From a checkpoint of a small transformer trained on Wikipedia: MLP 1024 squared ReLU, 20.2M parameters.
Each number is 500 + 50 x the weight over its row's rms, rounded and kept within 0 to 999. Layers, rows and columns count from 0. Numbers have three digits each. The size before them is the row's rms in percent of the matrix's.

# layer 5 MLP up, 1024x256, rms 0.163, rows 891-999, columns 128-255
112:528489464511468523500543478437508557534418418386461429501440511466449527509557457510505529550478493572554513446465499464541493584501490457494449469451477463357424431525565456596491435579488526496456448436508436468540481500435495454523514455498532456431577508507545500488415479529515528542508474515570452466488505452474451453524457576627496597585515519407491462507531437542491525516492
099:497460480529480530517533474618475519530512527571434496538519512568520488490460468489493471492426520539555519521571456495508452436468451554506442450502452559523530463506437578505499486545465487437495530496472427432540542464553440499495526549474540394609550524482667477506416517475428524522528508537479584467441448466444462582485395440501444596511437528475563459527471578559495479443438
116:441461492502517506558564463520550427451518487478481463494435445441512394492358525522477538496466528439516523531492456432538446484600489464558542498503551432534489448441509494506585558457546479501469522708452615498487570559497477502484513512525552525520487556514579480423459459502437592433498481558484552476401462408477486607606501513435462556526416521563485436527468534442498467473435
095:598486517510496470481437483501511497508412474508486517491440506535535608502419435477556481479586432430481486385544555529569524528501516484507403602590524509503473463539553569563481467483489477447625487529476464436538451563452486537429549560490386486485452578596511460428556506514541552510496552531543516418530551418540544554584541512466491661511502519447528567472538416538475442526493
059:522426412540491514418556446500459591499524460534545478494556495448480460447470454478574537460434496489506482578452545578383522389491532357436518527460440515462552531418535475429441453465514511447469569474492451501485498574504458477419497487465541556551458485557603495398554501573580452488535463531565535558461464481448459539494448511497536483599520490505501510521510462501475487552504
145:523451485531592499454526493495500560513419603429527510486487467535557452530598509564502483603514479614596526454540538475531531549515498600482492492559598495363468502518503517471418525485497458540310532433458508508497551560491495496520470401469459564564423515544540542494549527455506590386466546512494541521584420426515480567528441533622580491468617480407512555503518546483498508482535
120:516497520491479560498500509554488512496564562495502503554370493546519462472469450522487537513530512473362508536495511457511490593523482517560453449510476554561507592503523532507484443490650521480486568435558475598425556487496476544488472553468454584517568511485491588570537570449533550498455479505540519484519409500431514445458454507407479510439516495525491447431548641413467591494490
058:499483491519487500538540391466534478411442533497534540455498527486503454474499441511491494562466491532482535539516426569543590618499556515446479507526441441481490572469530415493544459588595489322469475573453474451487493509490442552385424486452504448480541397457497503504535574387558541470467467488593404508495476467587507472419497484510512546534486424502509484540534559451514534471619
118:471489539545411487496513498517568529622383432417514483609483559605502491417467519540441429402471385546517545545513514491561512539525468549617405557422539485444519547527467485525540480457644460450548495572480435455479501491506377486452531514497563513450544498472534470547507496519481432435463506529485514441640496482533508480473503606462471535505458483509561528480407503581407593483495
108:595366512544573506507560518442516546599481456468372460504566492500453536531446487442438492500488478464541558541491508515492480530475448471497479418464361476477416527526447433412412537577370571523558486536516518566418608478449480510539428504502446516432534516504424504449448489465627553584543561475531452507506546526503477547483485542518559474511426501574466448544534504467510480505391
108:507510477511594523544522504474455562440463517487488537480460443476511459402427600518541416565471416468431475438446461556481589520411478528471460466453507477456444593391458484344534567430514450520507513489402489569500454479442477514491520547485559580584561572491459488470524435507460522480550494575416513544512501546457564532484461567515542463569476569569548404476492570561517484451455
067:464490529568419582358508462501547506505566490520424492491473455470455455544473486557466502505465519456538434481459514507493454501485490561499499459319490480509473474382509467512436525541469563494542519563483457519499492523603656450599474476570508551444507512557532446465496521414425461521477502455526554509522453468459484434543523472515580497559513553465459525465521488505526496485524
106:483450462433544511522499511528487534538513564416415518395500509571502516504509401481589471503527447427539554469543527547504424402523497520531517461558546525554458436475451506469613566471593470569564519412483584596530528393509578436628465515574440447459553512585476520499471512535500487512442415474493434516478387413550483573584521569416536499504460494403500441508465584537505475448542
058:486542604489526436496528531505479446513507533427467452509461561500485423485464526470518538445558526481446525487527496467555546541520518506557503508561517566505544556538491569577602516559443510497487529555495500397435459509487549499421462437438490528385464511602538466499387501450546494491484527534519558524506557512501453505450469542405527442533529530440466393480503606508479574440493
085:549525466488553513580392470505550528550503383518516454519417494605492429503491470498443485351616428481450565446510491347427474489520394510428476498479479568495539537474382545509552392432475539498518470522534570609540495493429513461539516513480519555572510524523519519487471462512465589556524511452462496466513528613472482545515401523491489507540481507513467728475578552398473515494533
059:597484460514562477526465539485403486480419557482478475529451556418628566464524491510438454505455453451530529547546477524576482489443496458516452656459494383530540503583518453607509489515447379477536551498523537527478458449485504510398453539550486488467523527528518513495534494459570489468514426496616473506513531485476489535529499478493427459475565510558542645537571455483482559511444
112:456457458615447497614523546456505472525398442516455504456532473544528417485524526477515528465517499526491459474545352439526507408543447499578550504487540523447484490540473553512537502536540519602444595454524503437487578583488482399517489441483451462506572509617466448509532540500494519433497465450492647433466566567526599496504522439540626495463523456517457408525508480521385577451452
089:483529561545478447513487521414527500556571607507472537498577443488557564495417502636503459436459512560500597529504497502484514469455508502534425469537424484538479442539490514514449491487599577556485547459479542505512425469439408495496485511474490524438543616474504485437503494517529554460439582434468459479420506472396441481438459558530529448490539522449531490476514470435534499524496
107:572588497549573536429460489483562488583467533483417512458444377523548559550588426458464425474508515458468517553508435530461462471515460414520432500476558480476591475455587481574466619437557490549539532532448554452515450511473564425572455464431524462512514520547474471449486507383435549477632492477420460458510423441541506517519464496536474531501588487532505498526509533592570498515409
087:487466537534508539599479490457417496482557458591480427554443472417486589478557484542575471547494533509489560491453569470456480493423450503401540592470476438427405581521415447549454452499575526532412571457514443606499446507467473556473437545483567461557517440636444466476556478471474547468518488502523444545506488428476571556478461455479479501512459557538521435440396482531542545455452
074:528589466539474434469551440615417489516539552529528467541486524501543478472519580406607415407473521468500543554555550474517512539594470428461534477575477481391520529503620540571531468545452606504385569540479529535530482579478552446481545500484477548519353495452497504491480541520434526531500497581558548474554474461416485608495514452503459544552420516466530510497496548516414516507493
104:498492519428473472428513534558448459387484528541484542479478545473409544516435413563532563475501561429455467486414445606425451426492570467512585472451479588501526503520513491518430472434526495524469594420469419482563501458524481451458498473563488551579443443514527518325475456527435506555544515533500500512548467434509414527338519464485537482523457405537505507519520457519379452532563
120:551580494424483450513539486490472461416529542454502490429507451504445617514509494451513469539494344494505627489538517417462475562519414586520539482459519451590465470485536391490509449520507509486542482583537496536505486539403503507542433485464420543593464561461498505520586462456463470437553489445512470530531434610505520561500544500451530543531487580407470459440609437559528576466433
139:534449482501474490550561407435531482480538522398472464559564488427442437502404495500532613340490557551437538431492567486462459397591479546524544535575478510468490506517572508525434501542495556418522491415454603473376434388459455474504539512553566582531521535538573422537460473463505461563591480456533458503558429493473459469523533500400431475529496531454544525492457509508504363602463
118:464536529472375531547534491466440573497602574561489539528548464462540485509465518579502548565489482535429417499450433484561539482480524540547557562570532537517500480457466489536492533437484457485502515486504481550425454500429476530494468491577547481469476530484508485523535528454451525441603461379551567471489533497522543459495491651501547529577531547518466592506480545474483479400515
109:511571453491563409640553528473458502569551546596498539428547433561498435478460554492484437552473502478460542564521460426548449562531459485537491497414436500490401570484549456602474571420544426464545593496511426490437431518467562381492522484510469529489505521474444483449512526492425522505459500488441461452379376489450481540540549522491484537563528494417511451471516587535475560450445
102:465507606513496490529538484471444572492453564565392494443458476451465442587482573557528559619473478505506497477440502510459410522463494553549596501569553523560514469502487449468501457506507505522483497483555608497496532491584575478491496414507518517487493567555522470497475458462574587534530514538550541543474462476541513545524550497499517649569555478450468484571467429508471542619543
080:420552516422550569479512466537582618577451528479424540538479440534456514496445560541432482583460497391414485439528563517435528532529470410465533518505469392488485492479514537560491489458567559482520481566536503506431497542529467497528493569463567515454491495561497446508469562548476498469470521587494552484546627417423481511532584615471534518589495532520518413573503660478484455538508
076:407511455538499527442415530465476409485486500458555498588528479499520484538529594442651511435515469548525440531558485471505414559475453551468384497561508509501416413441489513505528546585489527537508520481585436477530520412506462567436469433487478485616436525480535485531559486566468499490452433471476469616503394389513469550469507531429470506471466445538441457435544458465417568532505
113:401517478555498476569600502561532451556406460449498502516478505550462562542514535486466421522509408562531444551465501464543529445495525432541521433406462543459467452555573527442416427381466505406485508576487472486439508521599558440451505508453450551498517517562482546471495593464589419450509480639529566587465473553491425581627572523585434506513491515444397486488477532480490512555523
106:468480526552438472491535548488461477462562502437416456505529515524424548519529441513492464498551579580509596468480533359480517460489521497568507487600393479542506430579509482515634454474518571501532518486538549614491504495497451519503517488486466405553443533479514487379490551533509573534480460521493527527383497426529563522519392446537498547493463529495575606496545446552573505421475
128:499545580470554485417515449414434461567490482578435465538408526686482457486429609482429525490478397473591590498579497503390502461481460424480541454528552414503433447465472480452495548462427459538507525527457512503446405534361541440486498488483570496585477422515451405496463539529549468598492475505472469574487513498423470588512517563464439467593478491475532521471532427513502465450508
113:543488450405449518557466499463554609499573530543512588512523528474384484519524542523586417468551507515492544472500471489508454548601489469444529512485534561558430428421511477452446506499451543498542522514416586587482530447523476429527520488489480461459485532481504545488555426484515547510445522510447544514433530520382504500439525472487476539509498431491420474471466608526534497463442
088:479442558513545482573482548427566448545438559487420476425499475510490542477548537464468469516481515483501575481612390458512476509497467475676474586554521372425437487488407566484422464440499509472527571499519551474494425562517513489494505523525571448587501545523502486488523479503438557482517488501533492507487466538438502447579492491622493465420488505485519405552612497513461599491497
129:402562594486561490510474491532482539512631467333414527533571518521585574539529516437499559497537435555407509516477469499542547540557481468544387571580467556462457519544475532552528455549476576552544462437561481496531533485462592487440558487431529478583554478622525506503523608480496440471409462535552526503549541506505526469502445518516468573542549542483503465501460563423427558489560
095:429467524443452514595456570421544538435463479517453451558589485542497503406466485542543463507498493444440511481501506521520503449556470513549518498539542497476464481528469528447440483529460544511484544479522467432521423395552554574497512500479521465529563571542491451485473530539614531481548453509475434574427575483437499558456519532574478549569494396551542465477477515370468427544545
117:500441535515530512479452601580567550496403539535506487503473530538531509513528460593502384541559445468483560450453508445447543465394528507441483535549447432552454490532559441513525435577555410471494526443609413405515462522453545552525514498567476437493442553433499552544463437517524476484510480517512433450590426402546409526414502492538479561560438402523477501547528546612529529502502
094:511501600536488557489439529550594451569468543436478510564480499529484506567514588536488495422545543504488472558564551488455483559559532522418421511449556394497416679514466528513522447545513507518529505564451500480531524476516463470446489541457553489546493463551552497562419525533425588560585454430527492449471459494415542520513524465504416469526409561537446529485526524528504433452485
114:491485426537438570582444414422461625551512545448515466449475461467485492586452489394427479451538561459546532458562440448490513509504373575524520523521474479487476455489497508432500428522501427486478568460540418457485502434516517466457486573483576442539445549605515428543504468541439555534446479528505505501510612461534493497475561488498404517479515466528506477545528566480579526512537
117:439547514498488465440544475586505461402518482493519610491523513512456485522463444528567412438495485599548493485443484611416494423543502445492471493517534524523430503567542531448453501383568451447435551532506472565563547526500419487512497488499403452566475497508464526516558573549445523557495484488487448433539532512480517552592458454512482524402462513522484555473445467412450458564443
124:421481505569528486465529544544590446522456459405424490474470544549482519522479480541534475559438469639460577537493503424528417481506462561540445541550481586413492446399481560574443519446572480474443542438477551479568564489542507504504536463551543526395394512428526457541559530478568523532459467508501487461462422471474463576467630465471430524499496508440472443511535395510548493488394
124:502427545523353514403546424504607467567516532540491504546477582455431488520535487521500511525496511477513574583511491469533502500515510496559532565485433430497531571588457473556462448405535590568503571417492486503490479522556419431519516468621496530550516501561525484522545544552475533516457481372537560401546466483471497541581524579489479574470411518401438486500517448592509626434633
126:382507449492566575561481495591544493471509540509520491497553408535442475485500431527498458524481530491464510576550537449532529573527367507487527409461413529595504564471459500579586543525409534445497453574556399524481488507556494482516462452469500568475465501552491529485504505444539550488579530439464513542461482492465450568471484545517502516382498445443428528490582448534482520548500
096:450499483394582537593462506445468541646487516570519566577450567598487445424495419565454513554665424496461525429507422481538539600502545548512552558403475475477472533337583536491467565487517494458506550599481529538501530506465483494424574467516535512507401475507526406470428508515465460554543484480427419540504515533458610489492456569495525467498532502499547456453562504477530531507521
102:446486470562559492490539477421471537593514483534456582485556507511478436390583402564439486522556439480452467596502546505494522487548545596494428496497480490568535530562541523492391545400436498500533480478532538498519466499498520500477421477557503508474494485493517502468489539522580326518465500393521548531487593511506431531504493450456488433476574541499611565518488556519423501426476
098:494575506513580465576386571486486450472572522377429458469410442526542489505500518534508483494634485502562537483558550455543505433531484420480508476471482454518556591525462488542608440478548473499465471504418516394540506519410532363535535502549463607543453479511598491568411543499440601434454455573461450516582515483501541499564422454495411481508563491533488508573547466559520530529510
108:372503644504366466505553580508458666539470403460555427470500490498583414463476521527438448521559603527587607564568502482459482543457442498479465577400511461496489518518596619509553527491544552468558554498474525476595501492484549533569428444433525447519487516395493470459511528569469463518581486537460476397464527499524489486479565545462539503524455439521534439443487481397565558455532
086:559567490540475527471594534573469481493569532483521653541458490474481440475466551413434490501500500506504500472517427511497490563468581500408502574528485498455506494538494534507475563442440448558538512407497604473543468544486505570482493626476467468430505524476523555532546542580618503477553462512494457497562418441539502457492579532522592533597422487494563521530578418449451483497500
119:519453464470495571571427481559546502445530612547440475555434491557530489524527513476562446549480455489467420453477515451499537501439522530521537517498514517527449457510476433518514514583533448483549484525492512487602518440567547505477552568507554543448547439508500533534486504460461504541574500440407527480454486499428515527369394584432502525599564484451499450528597574474531507466522
095:531558565487455516610505532552391520459509386482457516515516482502525380550535560544483393504575491504471478399573523472412520511454432538546493519485520630495446567507409434566464510474531518510528593535503543509535502517510443484580562517461464520543570496473517484557510523555553527391527503569556459566554427512540463520456433493456502485487464530525545522547513452533498538494459
109:449404540590418521561513512532491522531563503514551498485418454506532481477461530470459456533398547487480449463484524411572640462535489510516555466522467469579545508461473536441485390577505438501530599533515542408531510468548418502515551505503443557452499430503443494501457511532582516516465418517573464550598540418492419442391484471410432504495566501370463514463512480474452502466399
117:441491509501492473464514513586529405541538526490422496467415433468483488492603536571532549533546467550474508537577509467558488528553442540518406599567448416499439512489535469417611492581542427451517460421426554489415474528524549575448483415455519579480485497503537529496545501511437547454547466530552507521511502576432491421471438545428486461595514524465474496482474538430444530485485
045:332449554426521413516590494450485510561465498494472488460474508467523505522557530590427455545516520523477519525536497540506486635527467562510488592472479458484528531589463500571549497445509541400513467500437581490531516487529384580519375502470536509538615521586515521513553458511543489495553501462557502434536444513512542447411483537515490491535447533449494529525448476432432510513500
091:556408612577511466477507532460474500603465501387382607468508491530514481510494472481586391530488444546470514469506490392453620491454433435497472475473479468501470449490467447459504494501455487570495457438532486526483469462498453539573513413441463551559510545492468611397365561465579603442479452397496466579487491467535497517426437482570454593505493507452425517516514382533530468462453
115:588559490551445501495533458467507567571568605462500523478528501536464486551477472466552538535525616499480529583438541473492580496536472499502444402560476533498477464583427457517524437506431571467424569538437426425420378497435418512532488546457517493560533508549399501454644446524504474472510541460536587467443428505398589536523579552523557548516576454525491533430475433447483563396467
109:513451446451598482496362508475466492474496533434448521460497456461500377478521521568519600514528521512478520531478550512500449504507561407506459501486447449409547425473507551535507579566438450449513491486529473574551601553509552505525527464541466541493440536514506526468432505466512524438542476541470537545568562535436511500471507567510613537479543463524432541546517524478483403542514
102:465520545541447520618454481507516451491502540531511453565533445581404488469502474490541474515503553530475513536544501453522534540490371564626466519610543470428479487494427512517580518569412453524445522563490472569526444498436501545424518463521550556566490516635528397510462507544516531495540547499547368413521528482495516452563545488613483462506541544521498595491567592424458525523441
089:546524371474501556458543437499465448452449472622455527443499551388529527531510451442455561516506491501510519445563580490545406493405505464461539513539469524454477505540491617485492510529523504517504514452478526368475437484559488584521364480489456477469426466510486564448479480498589538518498531582542422526531458545480484475433471435458475496552525518408559587543460454503543505501456
099:500461513552501546493457388491445477500443504439443519501462487487401433540475510537451510584426470530540522450541478511516410510546383508426471567493451457526541454510598455468527508531572506473539539415540527528401551447607483449581492511449481444481545565531499565475449504491499492654471482482526439476462518454486552500507436529531386490543468557566446552511430493425469474589507
114:524517475481520486493349545529472618390489532494463479492456530597536534458538516480581440487449527520543522471477528410551551580552494491511506446497501534477553478430493425517525454419437433501505506433538555624484512491465553451563571524605463522562518589523535482546533466549488508521367468506449424574500462508528524525534476575561477521526462450469539462530532516420493404403427
039:569575484480617476444562517554478460517524491543477488469467533524473607409453528503545435531410486551462562532589433530523562419480427484470409530523511591470475586550541503447386420450476477544492463467555491481460440498548535497535460576487550518531519592448550422545455451495539491491402443526480504514498507478445509506573501501531601504443560530458519437558512509497459479497512
087:593485485458473459475541527509507476501503516537446609474498532581533425448507462551451442438433530425512446433599505482484504391563462516429453391538458492427515496536435467529447528412495490554497528473500500515483498518459566538522526500445531425466504550502560506480502540485550443488568443508476455471452549444461491513549465583501521466478588536496456510502403563562449516520486
082:473478475506586459469443469423592487372485457472486450551464492489519419459501431507485596576495521420492506519548502442591494479491506539619419521595550476497475487541558540543528502456449436525501537537507549506490495576491453429469526461491374631551500530484452536578589474512497503432544450417476617521541523445458484513415467514504545495472493493518535443494471464616537549441634
115:467405487533472475492473572494475499518508501520513537492584422450549475557551512514514453452476527420507516438480523486514547463510521596559524451375563555470504451484565545534530525604522517535574472605538503495416554497455494500501417452615586481432467468536458496506432495585452494494485529465531540555424526505424466496548505517530557467539493480468558549461414525568483460467485
124:412453519490555473440490508586550509499494543539484483570545520533571518518482442555533422551523568552590507566572472393521489592505404511539565489557429448574501480549470558516494429443558570517439569413439462443456458417564511488489508494521472504467455580540450550503442483444572543373451507465533416501514559494591506542486493495510469456515535489588488538489510451531508412530489
088:543444445576542550538467463424443575479514606488500690476465477502456568527479558562470434528562504469495489505562502519497510435531582528511468422485441548458515443552495434494541459512523524517525537524507450449519486416501473487487525500478529610499652404570491583595480490586529511486480485546554441552514456407515397450489531530484441502505456453491490584521567474461496516575500
125:488514522567543489485505635468460580443529579485487545606524513504599502529503468544484471438435535472522417523456502442566466431506432475486446609465471638503489461530462497516478477455525593520537452511514473522541438376498473476491549535436495529476454508554463558549519391507511574586487481474537502592506453501494459521450472523460515404511553440566517486521557507520499441486549
112:445478525496499561514477565466425544494490491490514485542364487457500494493450433463458494531535519470431588563523575486616467513491415510513462524506471522518438525482432394480469487491501487442464492480576448612441503451589467455472506514598496496496575457499415482509415431534489504506483605468559570567425473470470511533606502528483513511484378468501466503474538545526536512438550
104:520479575516457436445423493542500558439532540435440477494492573501543551514477565512514551512522502500467543482499539558417497478539580463530540512495445495532537526477521451554625492446437454472558551495477438495556472514427392407485450541458486628530565538433453471395441475558462519519607486562403521527519484528469511589470462606530561477526530482514584578535452588453557555483528
114:442413590511436454443571509535476479492474478493494511517553639483465504523511480489578442524449506456432587453508514447504475517493454488507512596493452491494528489419564568615522504499531511491461559461515555460467428508534488444470451495415540535485511438497447577549411477449466557548482501538554513596502488483377445521488463484470516540580467469519494440543464488453433449472417
120:446457503502523481436472582601561427485498547455492456530503521577537496412489581527402458449530475458533480586457524379562491558566480526560523435524558416414585404607539453402516492566466367478456459439474539513408499407480464524522535444500527551535570526558514500541484619494470473507548568520588532528498519544432514542474514504562436501427444464559527460505432520468523544440429
112:483481461517525492467532490526613500427595524561418437486499597529523515563461434479512505556489516458550538463577514513469552493461515430508431421567465575431474470481560443443434574591466374484469528466398495490590473524481574524425451447529554523418450573416555466461416528532532467473424491508510457528488539451480513484533473542505521584458448578536505519502423571489495422555523
120:415527515436520535515558494507529498475460484460456557518398551528511502432555533488551563532480503509569453539505565487513481512534513488560563389529506493553501535495600503495511522518463473513541547530443491516447476597423514572359500427491572389554593472401637508525567460522498555538545518457556554462610402472415452548517472476566563524514412572567510485436426597551525493392473
100:447531474500432436509469465574461372489514476507555474565536529445453521478511534410500504514509470450524543519554420494463497538519526390497616552442527361436500426545471531517578517543512564571555564417493537461492457477510419462491505546512499476485515530436543475531513454510425495428432451549524455471544518510424606484563460490578527576498447497479529438483564613502413566457599
087:442506469553473505528518452551522423453526470489561518431500565654481445455492547508459512581554358493579446451463468548521538447541500504540475460433507467492530438519549557460532447508433440526533523579522529508595547505496542472488470481483513501520517526422477467486561437453614456453465472464515525526578465606463599505556489534462556484462519569580536533480635556494398530465553
098:515414548443592491451446574479477586495529477471436485424555540506460559563589485433464479530525455506444507523548450434585480552510456462511518547522495418495457394529634562526489463459436494486509494513425414518514561573472517472402453517442520566618415485553564475449499336560556568522482512486505433570509441580453508433429459493440468517537451462488472489520512445534476499532469
107:504425501416539531571491468443549490516576491460471577531422485614454552630508640533539565476608472556410496463540517488539518484497444515450490335428473503464564462528437510564480493536526485602457498515487479574546411607433563490460538503500464466549493494589538529499504627453563462437513485515445483528501453466506460545466560476528489532558463486464479436501409498469558612488452
119:525504519478504487563471545458537534508551538512512482452450588514568511507538463510517517491442526555582538485506420474472431495513500490487461556681514423511506483513452447610522432528542485427570495399473555550463385446450404509489479443418530443549432441540483474519472489421504551594520491450505504423493451479454549496616578523542508556537473568521460465557414499491427472432553
119:498420500466449512560516512488569454451453535586492574461485393574520467432499568528466497512485447465556500459529630463554507598474440585574473494486499452510412594586572534520531347552499592491544573539421616480428484487516579478409497515473433616506428523485524510478428532544510523536531439495588440536472463450522542500502449618563462494482438593474527502564492476512479487478471
125:496495515487509514580475473515480427508545485396461519555448363546581508607517488486579445568490430378517518476429542523593432477528475539472474540455487569445446558520512455535600422587516532497613573456502464447519566528521579486461525574423432494461554532565495469439429469503567480499472443442470435531500477465489581519483475507581469473517474471430542462451579464493502414544481
095:500448492501538559517484501405431501502535467468446597476549508542553493559347491475510589447474394501494485427468503474539456461413540466609441458475482512568515474525512527502444541521415552507554410479515483484513505427546549374478505542520555442515555460475471452450565489532576498570482483547499460605411415473459500583483513534440483501441495484495584413490480540580396484490579
115:568464527509495502460431486495497518558446511454390554451465523542531461533516452516459504533532507503487527550403408389489518468524449505512618524549465396530443463448493536535590443593502475550459475512573494390546435579470539458457458561537550470507454507479537512475474388529588547358437560479441570498483561532533564432424438502461509530539458490497453506503488475508513508507550
070:538541454585621544533434453459505501573478553422457487472530389480526464565442484493494524523513472507596582605470484486493464500473438477444583441483508453461511482511580480522516405621562524514493550489495515527462447438478528496445438537436426540498545569517537510575417481521607441497516564464519466517515509446456530520523514508526468519432572546471500593518528587431602473541430
086:388467456478396488566404466528463534492499558519482441575486455451452516455478473478573487502491487459507574528557495423597453535575438544543514500530560513514473469563459603615490424524554481575567524385474486470511479485609542536478461444465516491501475473514478543394503475543476514407508377482547457468491483499504485437506643522537485477461473398561520599587483483575541522383454
081:540473480490649482475489566546483428513501464507587462508561402488445408569511512421542527580512463575501479562458522493470491550511451515577451424537435459510502517446588535566538399549482547537521511491588510452465528469550471526511478532480461447577470390543553534641518664517606478521465516481545550480480414503592569557574488642593466499497508535546425486439612529493431429531411
084:477548421519497509610521496465483523509442560510456495510488400595515506471391554450418488518526429445603580475533439440476595593525369581540603594485484484485504484445478532533512446437580558515520529545495502489571483422511459529507527525531532461477557417542505551511511483407540555435502390522503503560470480565494488445475529526428535433536407495546557458482473483494515453499486
103:596530471386443586553461604491489485601415613501378563570549560496492528470504440501517498509493548512515472568517513477372470554475586560492433515542567500476492458615506503428491586570460450548459486538485519486539466468525450460549452517400488475408537430547483489492457492556499535537561453500455596549432488537441512576520475478491448503606464470465536548483494470459497481454478
095:508471397526388487560527516403474558505395538542519476600423477430487540504530478375478513521524517525540504501385521522493496420511489576460548480474488528556443542467504450399480406464472471398454558518547397505533541471512445529539478416373435572540518530503450524522491479558555591540501478540499494519521477417465543515549547474553483341555514468426501504456454519468571458618452
117:447488526530522551463493488446510575522446469551534497606473501563556484433418400533479450502489478503472511527447467476559549461558476484567515582592609596588565516485557577572549337445513527426523515494570401459509511483654431500454427522477569492368467568473457472484480510508505485495470577545506520474494521523489548524525510518433532446541437407511478605457520486517476471459445
104:523539429473513432470525476446454535471486515567657555497535515453468506409518423453520449535458534499514570478501536457579414423569517459488556499518522418582448464435534412419441498588460570496560422504574472458498508491504517534497504490523470465404546432424517415465484524463554577544504394420475460405507481396421443417520513481482518422555514505509577463481523463544414506509534
116:449434510529436586428508576370490483594512500473475522432462525453496439486616500600473557575427505417553595521417433491546449532548471518464579491487488533438488538519541474499450535462537425519598485520463586506523520513517485483461495508519476620490525486586501524461459589498546418530551515560448533598512587469469510511521477588482410547535542444445505489452436509405481496539457
086:506399527485513544538562592541462566604468516480470574471484449526499453475513501514615521544494506590472421488495404547513570432508465540436385470514487482470491516455530509540513575483450449593534554462527481448552430487540464536560499465390469428523527485571562416490509594492519569389404416527444528500512469481493527522519446488496602482608486492474497448529504421514614393374508
115:401559482521531529464469504507533499563452504420545493450500444481485418552598385479489486530537455550556589416480521474519458473521507532560502455564533510556449584528505541514468478598465456488476459553433456510532548544487620536517486477495450421451437551435572485444433454403494533468520427588564586478449527478483478515473550461541477511507401475475519566480475532390438482450467
117:407388531546490565588462392544602465504500544450504464501507507490551547523583550458499399491524500494484526574464445453521529543460444517494497551504479445517486474634473546490593406513498542532471522436486362453625498477478528490486538545460481607489476562465464472551457453510582354489494446445468452435460469526451491531408515520441491503558515495525524553483493514502448492391566
105:503576548519556486530509502545559473447466463452459538467407427553532569480382428457427457558537400535443453506516478503480573475534465517492460448509612569476444517516449608492518531500530446481526496443565389519405498401474462468478495530423504510519522443575471596479526563633519501519546500342483571523506495455535505541517481576453502525511506524539469460530513436589454463639451
076:557425482547594397541519574532582473498588479462452495450494434422449490413453551500501489443439448500486477429469552518512480522541500522529479443582533445420508443548490492564473458477503449530530474510494500543504610449534449409487394489515553508482512499457504446612544620554536427489443523513403492513558458587486478538538580457461531453543544479472521463547521492523369422531480
115:536494486557521510557459523553542545539526486489539612444512466541487536511521501525559483506576442507409451551412540546575476478589573462466615498519434407397467471452497531619457566517512456457534514489574517426537510511528507505453579498492447560455466486511565439555362466500478497578489453426551512475542583462543421531490523520490506474392545465508510513505419543501530571436572
096:481566541517443500475560585469458459450582524455583564532552474537491500550486479493451477582527584465453491514474412473545442495426506445487518439478461503499362506496461415568521490470472484478489552446457493494523463370447499518485532452594464528493466478529509515457461523457521508511476575473562595592547388454464439492438528522549499559479573459523475491495461488477504555443442
059:558481481570455435469492573503503422339501516445473533499560398529584503433509564521459450518455535521547526497523556483488505526524452561504576502610516463486387530588507546446494451560450490627534499474526478427516486512436519461536473443419419585451540408518581508571514621342561505620542503514550489487496363491510473460505576438578459454442516491423516444494481513438483546520488
110:523549438409506399513577501529595528474458489531458505495547469513441513600496409473511440531466482466477553500416531451517482540604547615523631447505450452490490464514516484525437499521496506520551495468458545536536465472471466574481573610425485545564506625511525579471542571564562520472509551412417508458543538481513526571450533484445540551563528561544483436473544561457489454548507
108:489546454577555525455421550531502432612377586427488509687510559453480503558519605546535472499480517440508476554407422404573486484412480489482517556526439520480457542478516472449490386544467487539574552499502441540521557497533468526507508556467587529455516549445437510505499437504430538497440513502519606537459593554462489506409545526445513502609499383534531526490526402582582525503464
100:463519390554525449542473536420509536452537552487524498405501459415451446490553511458461531556471552471590529514591397539471553525531442529549565446533583451620488493429495477461598530518512455495549553534515500520505634514521490457541528474419532414497418387515452511538548526508610554446469439521601514477556468472491390525463448440500464571480504420512460452539514517561549544517512
121:438540444474498498513451637435526580469478455473487562498418437513474521418425506536494471458451557456459360508534432507501407541418531539520447463453497441458445419541474565496434620445468547466520481483475523487548498441512474565485556481562532422514507382449484541434564419470489531594504475488451603518490482463493497526472540566506520503447496450542469478464581549442533539521522
121:512485436509495572530556498459483598552389519590552509485542464485507469477543526448522441493426506440439440566554390448466490537525480533429479490492578539589503497547571471552571522595556521560451461444538527620477489509442573511544495405449591527509451505504531418514504508453512492467546425480464522430476543472501551524648546539510513527513446434463573362600474527537404516506522
111:455493549471567459513577505499461507496536401481510580470488555551552521526458554534486481558482544470525574555429462502481449610551460512527452549550472453419519493430493487470489528433530477471413564541439568495391467466417560433483447411602393524524457477429539504458485584476549519467450465431441445506558469456476554545563520595542493407446599483516498527528436495507483461528555
075:520549480494582503509529561561516481538535534490464395600497576455523438494488594586522481515558503457501571539465497507596501498532498434399501542549473468572463564494507523543536466575529541452538489517457529525508498428463439451459505582443558536489472364520628454449546516531531368475533472436490539543456619523443543528490496506395480493531508463444566422459413536573602490548569
133:559529397412425533640544546362418470537472450602564512503523555524617485465502447504476509434590540408459512539388375446525531488527508522479509600497504425466455509571459444481585532432486486491440512462458518629525473490533513553527402475458516488502552523506515466523552445520516517557579566484462467497459551542463554526516446591463523474527514509470552466467512498452542568472509
045:489448419469511488542465504441545481567516542534370515494404468403474464513490380522517427435476483502504494461513445470463566450491600516493513533450491518516463438398499525405435546566459448413529472447505542411507537500479466484495476517518499507484496510472627494441481508402421554536502488455542511483505551431490580473435399563447484473513504456437427532527516483549452432459459
069:497502487556413480591456619518500469538474568464476537473529483415585477409434462516495446506466469429469515443426484490562534557472542564645406459543547398528552507510470445552540503515478499529483503506498568438486515407534543537397546455531543416539473447476470451544314537476566507433612490499531455496375501383465504445484438502497424517467501527487527525519541499453508425513558